Weights of a small transformer language model.
Size: 23 layers, width 256, MLP 1024 GELU.
Each number is 128 + 32 x the weight over its row's rms, rounded and kept within 0 to 255. Layers, rows and columns count from 0. Numbers have three digits each. The size before them is the row's rms in percent of the matrix's.

# layer 19 attention query, 192x256, rms 0.228, rows 4-10,35-42,67-74,99-105,131-137,163-169, columns 0-127
085:106104150171116134094169132127107075135094168105118161131109119139141130113109130154080118095127156122176189149141093172138158185083081086088087129118166079163117123146079189132136136091154172045144159121187110111152063117091138117103147117123135147114088140215188099112119130132133160150107162094166150198142159131122183099198153172095130174131081140156082122114138133073180125157138
082:116165150092118163172128116063133145101131167101131157093155123087124101091208111104090049120110140135101111162143122149109149183086129127140160149151096070094135098132184112135126180194160114166132064137115155157054129093122158064159164138123128091119142136071141110074018089148077127105159093200126167132133126103111148163131098170120094114196102109130097152152146108134139111100120
094:132101138137073122106124187142109074117162135172155144146104132134144134108130180080097163109166119137109156144174096068168182194082145144131144126157152126097129075147090100118131146104158113128129122136134121139153154135109133102200142099128133127102092154149165129148123087104111180149100131140168113114161108134075128089099187180135153199123108154169118138204068157133103139190111
081:125111118122108092162096153137154126164165145151100100116137069192113069142106184095138150114124188149124210160167082117149137115076082092112111103159166168102093089174100122112096177141163132128153108081078124132107128124115169121123167127109138079093047160145152146048092170164154154104142135032102141094106113149125178148133135159201131100152102133140049127143111135091145116128190
097:123120128140110167191106135113123144083125153121103157087159141144105149089124087132107114151114165122164138145129081159093114087144106151139110176133122063148138127110154193118111119198137137130100113110142164196099106100096149091078094098156094109133098152109141149089103114123118074089121113155147127132128137170208138154158127143078186141085110058113134126032182138124127169122096
092:115158172086136148124153160138109119132135188144159141119104156119160127150165148094104148054069124121138105103113078090131137232078189140146096129134137065136144113089129177204105146098142136191090120152170121101142136182087128191165146126145107117155159111132143091135081086067140147151152085200168102172153112102093109078094116123049133134106156167078150161135115146125087139149078
103:094174129166184102089120148116135130094131157106124139112140137150156139092121111148108144151123114137139099158133100138158143111123125141097094168142076124072095120143151181129156099135137108169152129116117178155080167113145074112124116115106106150083135168113130108133118080200143059166115120134118080111109116121146136108175125141065147095133110088131128108079140151133084213079178
100:125105059063138130156185174101102098132146061107130179129131142105129112109136100106125142187120132106107138105154127111155089132178128142102159135120081132157162099127149129174117107177145145133169167117144141184138127155068072157183145172141152180191129131072113167092098041060120111117118115108102155127137089123130064133143089185113137152110157123146093107165112160103118038045174
106:108119098093097130125110113133177131100122174106095099137150076171082098104104133172119089113084094110132118109102073133138174107143071098146128118115072077140152156133073193162146220123125172071123150150206109117116170113142144159127114086152156120136107177157080145106180173163124137115104098085117138148093115146100203163151200122122183143137124119099086123159158134188154126154139
098:097107144127124154162126166116094123188093150163079078107129169134136139165161115146064194169108104126119118112108169102122087104098144086128134117090088103109152121124144131112123185127099122177175140074113137103116115105089116154159141156170120120087196201115126166079120149099119097201125140123214117079153064095138126135178133132065143144097091159135204132086093130193099127079171
098:103132145106083113138110187181140173137168115149185126110082183094105124100131030126088098099100069091130100162086122164164110125124130169179146100167134224124068166181179175185133112150138119127162134149116094120160131111149097107185117127131146159205102143121167138131131133135141142126088074075177144094141113174121153158122145096096152141128151159119115150136099164106110114179100
097:103116092160117113112097149137110153161127089163076113147129120136110115186084091190138156137113133147095068175090130154163092141116113097162129058146101120111131168155092148134110191139089135122139107151185146052133095117178138137145154125120099130103095171149053115086095210116145098177108124178142148079097149173144220107171114133085200122155149137135157156109127131177131092135100
104:082120170125134130151110117136157147125186103093124110156086115138063148155068145147145098122140144115098207133112138085143191146088097171113118114124105126166160092114132145051147136119127069139131131086113145127084111088160149113149117178116122065135095173124102129139078109077168150117094137176147147132043125106139163166108108137136070180061063094152148132149147155140121128099070
100:136133189145172161167113141162066165188132151100154148128096080125132067119129126090123124155178054149066098146143096108159129108078135096041157096107141180138126127168164154115142116138087084093186105108175101138122083088095073136141137098130118079141187129173144109125109136133166063083123150127116153157113235085139128155107150082142146117192148137139132138142124121117103182155129
105:175079085122133148095158112165119112149156110151090096172103165157143168102146143129130102182079161109162180074070076098143187106087103145130122072136043120122143141152151141139144182145104099171114234102092105118133156078130098164151152082111128204174132202134166154087104108079141135099053162134123136173170075121120161088141100141100120135120143132175160113155181148153104080087107
082:152136115158165107142195051122112110130139103111102131149177136158139123158110195161191154157160164090152070153144131112147102104077180134153109082155109167072114158125193173088189048195164093127120164067143175105098073101115147129091116103159139155130109078152097133151167168111097155105085123153136076114128118182134106137143145109150169121101153203134135105165166121075086120113125
099:134165113133077126144125176186065106090105097160137180119123097145124100092153183112160103123134112167126137140079092126185147159109124082141160145069175097113137134120146136166152233112105095150127168119188141067139113166157101081126145067140112113147092132150109101156075176116173157126180208082122126128130159166159155063096081107098139184119083160141086152088116138124161093105091
087:134188107149119125108152156165130128138124090073134146098174176092147114101160108150139155098083171184161098087114129166108150142101105158173130185096096156151140145131198178145140092155092165133061119144125154111132086113078136145111061120087198139140126144093208104098083081179187115152105166128100105161130165119078148083105068107114159122183160143151091089135159144112094181096143
100:163110137173141117120130133114156082110180086157178141129062125094212102135176121133152118121160101104112095150164122115080128104148063117112139095144211097166167098122139137143143113134167163155083135136116090146165132161142092091112175130147105168151133107153120142118131115100169196161189096138122094094151134138081122109122099124186201159144148166148104145145018161092117138098125
082:141191175158075141139132098159098152136073133124142161110094159158117143153156133140165140124144176104180136169095148143115156089126099052217118224123116108160172126159135172179131099135087123079096153081164109047128129194137115084142107102177151144107121128140157098190140177101122131162122092133201068199115142165160147162141170094064129095159103127132112110144166095147126163125076
106:102149120128102124163130120159152192117110135094120117144157069128068083103117096195157182168066189131153102117121137154065139147106124111144104120151106178116109140116145158094133241108076086148159125077191137085064125077118151144173110080123060140156144164141195096165086120176122135158097149079100130100101111132121172088165096092087185104140116116158173110117148124112068104118161
107:087141096117159169142151114109103111136122153073095106110091139121128137146156091175094098137074138218110120192113101125160062119068126142104171142096173097059151153154120102121124169091202131154097115192169101159127132151080150133136186150130071153120119106133094104119115202132169147098097155109187158103120118140133111140152134175162111128114138178103100163126088113075170122135156
111:112137132149123136103104115059178197111131108135127101098128146176080178137100115136140098076181122123164152122153072180073167159106121150113095161134178110109094113137143140165150108138168139135124101140104180142158063090110096143169143069097151102097177158048158157114046126177122081136137132176124111151097097115103115106131162121073162127204126093131090124086124145141112126150160
088:121185217083111120087144173034134123110129060152120111121173075178121149108170085155110067110156102134132141125152170149155076116121171123055090091113084180117143137079173173106192109141096132092152111144199101145096099124117122160121116142060102157098110133110122132134133139164109129114133154136155125105144139108137131132136133123105126183120066183080137132149134145134142046098112
091:113143101162094126105149069163117132151160127159107181158068149108148132096103130153115213131113094172128103164119082128117072132096189144157125103136104139127108122136100124090129136111107085160120119131066131104174119122156179178123162123145121052122172118152165087114098139104169132149124160130121140164102109204128102092171112124101083131152092106117050105129101132119095102129166
094:114138164132124113122076078094135100112143101097119155147185112093140135099136077166102212077116112136140088101113164187119131167130202095059166118114134126104137110079134143132176112063069178079115089101154158090062090182151123153116118115117132088132154164109099142100086118153124144134102169087143130101077130063105177139132164097092128125146127097165116106097115147131138115132109
091:199098150151159102148137079138161142138146086076142184125102154115092132118151133153135129108123159103092105150164147153110149127172173137086154132136092169192078104110104121120093166118154135189134186153148057115116097128177092111166154108102126140177124118148146114099117107081090095127162125089132199157137128108169141172148140150134070116034149146096149137118120075159136111130191
085:121148200134181129066121140106139097151177143169058087176090108148098140126100155152086139124136125133127151142121111121106150120133148131139097101086136150175132064120146196107099092129108106135110156148158161105090160159133153148120144158161130119131126137091126135091102137126166101107132121066098142129077159058137101173102147141111130161159079127123122122108143105136208129129114
106:129115156122121196136122088091102115111119165133096173105155108134129139118144119163068189173102127173179153116140064167146086167155096167153107189134085094095132128092155175100179179116077091090132122036154185112106102094077141126100139115138090134090152181110148123109091123132109115195122129130103031151081137160129097180138100108094171136155098119132134142127171127137105111107089
091:127146129151147105101136127165113119169109170130098174158186183129139047107172149146107173134111186125053046111164139104136123118141156140133117089140143112115144175093129103094177140143168142135181149156159097086119139193158138093099121118174121178161155130096123102108185140147182122160163108129136129138142122144102143094097110111143084104116117152094112101129159141111126047155145
089:147118080110106079117200075158079137142195187122191153113130113164159119155092177136131192124128124108139136107092103098055104084111143082068136094145133157102144146067135084122161202076148178114080138097122099177158091128071155112164131212179106093111146104137114151159159179190086131156144150136155100173085136114135157084132108125097109199113100141185117150122099151104125130163119
082:063111126082159128131114142167076111103099071101130167135097082200105124165164120110117059158088113182222124096135075163129127187156084096155139112112130108110124078126147126107104156163139126106087096083071127131114113080106060152115152133113107088131140190144157098121148093088077128120123162092123141127056098178081166106171087121142111110135090098084085147085182135122081079115085
100:076106114110146100069177156144210161082132112174122083157138119120168149108149078147085178121121154182142102122074191139122111182133117156153164120126052070148090062123151107082154137132114132171116125085095160142086179101061132145120140164160087100094148201130133136111137157108124173128112108158111095092206080090133138136111153107168145125173131172103135116107114155147154117110186
104:161127175124107148157133112146098150112063062131178097143144147144116155137143110165129125122147162079214102132122126101135153112155145142161155160181134085120105106097130101167110143130147106113126135135112111091161150119143130158202102169189206123124094120155121152169168169109092153099165086136053133066073096112098118134078168143154089140080118092167134154163123106189115170148155
099:141110115096077106098165115125144196124142164104104147143168079119091160123118182160129102199111163171094154102155107084148118192095060188121122052191126129185103155181096116141150122092164057181107160138125164077117128112143183127084130133154126115127135146147154116118090174143179106100091114107151068105082161105081117168123137143189147122148083114189107127105139136133137109050174
094:060193183145139136161144145132186170145097124138076085111092122141129136102166125087074104097156112175130112152141080126130150094146099200102124160111128092087156143123172125106104105145082135162129086121130139146136085089121081098112093094130098130077171204075131150095106121104159135074092178159170094146131091113135134141136078154111139095150149125138043092089174167126150174139120
092:145177202167111107184138167167082049118148131103157172178141147089127128159155060135122185073156088141129111131100169144130142114139175072144050179101135121134195116125126098186108126154143141128143131175211113123080102059100100140105120155125085101087131116094177125116121126145194159112122181155100144114130147157175189075118084099143124104164110072131131174171059132128118159140110
096:147060106082154075150068102142092169097118160108096117163099131158174090171133077083120136119126158184099095111132145138152087134111173117134067104137117180140142172148140091168116114112132157164125144157166162128129100159133157142189090153190147150152117149058119113134150135125200139119081087188101140142156154159107093124119046123110108118129116100132156154212103151092138152112090
087:171122177137139142094127127177146104159131119109161138081151083137141129042148150190122182125132138140132135126097172147136132164123113130121105116125123135178129151097125116162110157133123098124131137075130125141183120117139132160152103081124134089107072094140079091106073114198139088171179181064165132162125122123128160133201122082146092135171028123160103167015181166114158069104126
093:153090117111123192154143098159153151142094089147073117166114119130112129067128077125136172174136120202114128141068118181122061150089088125184116125127125135150105140079175146091133095145111109143103128105139173116124097090122046125090063127130109109071193161101170100113099102170122132119131154109108095095151179145156124104158084141162172096142173124127116163132157101107097131075174
101:152151116090154136104119123192164071084097132187154065080142116063149091159091108149127119131082134106184116096135186094117156126134120089149094136109121147088073174115151155214124117133206150140159132114157067121159172178130113129170189137094204119149064084175105120141146127068123160138152104082094181093130112119155118155059168153120129095099114153165120099127137148078183121142094
084:172158120157137171125169100105133139107083164195179114141091133151107110129105137113112124107145110098152119140091176105129149147131092162119126154118145152123146132160150143138156144147093086141131172139134069133128149174190140159141075144175101119149148140129094121111149215122078145169158195116152138109032131128176215099113129117173158119102133051150121170171081135126126112126171
096:070079080117174167139122126098149168084199148108113100109214139105111175112144109132097128119174139131132130113102125162160085143091097190091159133122111120163109145146116209125160164132051125161135180090142162108077098163137119128130069086132130071090123117118209158131132091148119096112136137104109131096086216137077194100159135110143118113144166093173149119127220124166089116116149
089:129106105090099134130094165194149107150055095179139135154168100089144100130118075122133075165115121082167114075101149150159095146100132156161070156159094138158153165125195102113180129132159197164087133156151154100112090120124114180148186098111149120141168192138148153132154113074098118106164104169116129047130091129092091119121148123118127097130195179087123169137174135124157123091109
# layer 19 attention key, 32x256, rms 0.207, rows 3-9, columns 0-127
069:168109166141195153151102109136135124151126141081130106115148170148152169139124140083147190085107137109124082115065091198108137097167159179157080109118104131165142091122190164126173143083134120132153131065108133110144150073130163130147097114075195158129159078080161080156061113145107075151163166094156152094169138145093104131084149163096142076111138114156098143149169195160167115104041
080:128110068138157141164125165122089175127168119084134076129129122159135113134136049119104101126134129169137075096043133100123100129118101070155097084122121083100109105143124171105097145167130098104122141140114134102140116068190121166157121145146148116135133092087152129119172129211125112142113074117071113091110116077121095158074158138149095110158168098120180064112140174078123176109123
084:115098077127170136150146068097105153145128081091121125094166121142158100134105132058156178169178126190150141067120107121074119109152124191133133155123157122143114120137103128128137189145115101158134209154123151100091154136094108116159143135118176096110171078118088175153071157171152067092110178098143120115151087167149138103106156094150086097148132204177173176169146188129117095129135
091:135129186107182073099089191153112062054143144109091145155141156139158066118135154150152110163123196090092198144141117136137152127135154143079120098137146074131180098136144124148153157112116121087144092118082033133084133184138137175141151102147104173155129127132128142172102115133154078110149094117095180123154131104138089129132083099101104131147050131121158092092106133106090119139161
087:085156094083105111137170096117057112116078159116109155145097164112154176142166125114173081149158122104097100122177179111127167123092126151144116127148161180118138094133080054131105113097095162126129132131095161110182079139122100129141068185157130120132129127214117110153105186121099117119152082168148100155059149047143091133134100083122140141143097165114114121134122095118178105146145
092:107102066158145124138116109155135156100138091136157099100171145167132161153087105125164145128152115186181112130162130107097132138113166159179154155094149148126112103167121074152127134101068073094129117133152173133096111111138106091151142142133149109117199115146086127112105164187071040103178113093165150085139131171099106101108174110141145122157094113096146112083150215121088109140113
094:163101155114139142076137122090173176101104103094102104128189176132102143127105135154197115164131090006129121101135150147128153171122134115165071146214092125145093160137141131146208189169061119177173144119130121124067129109111124116123100086201094109099152126174126107188102090095114123174128118173123089145138138073108128064063104161140113088162137058094145140139167111152110088114110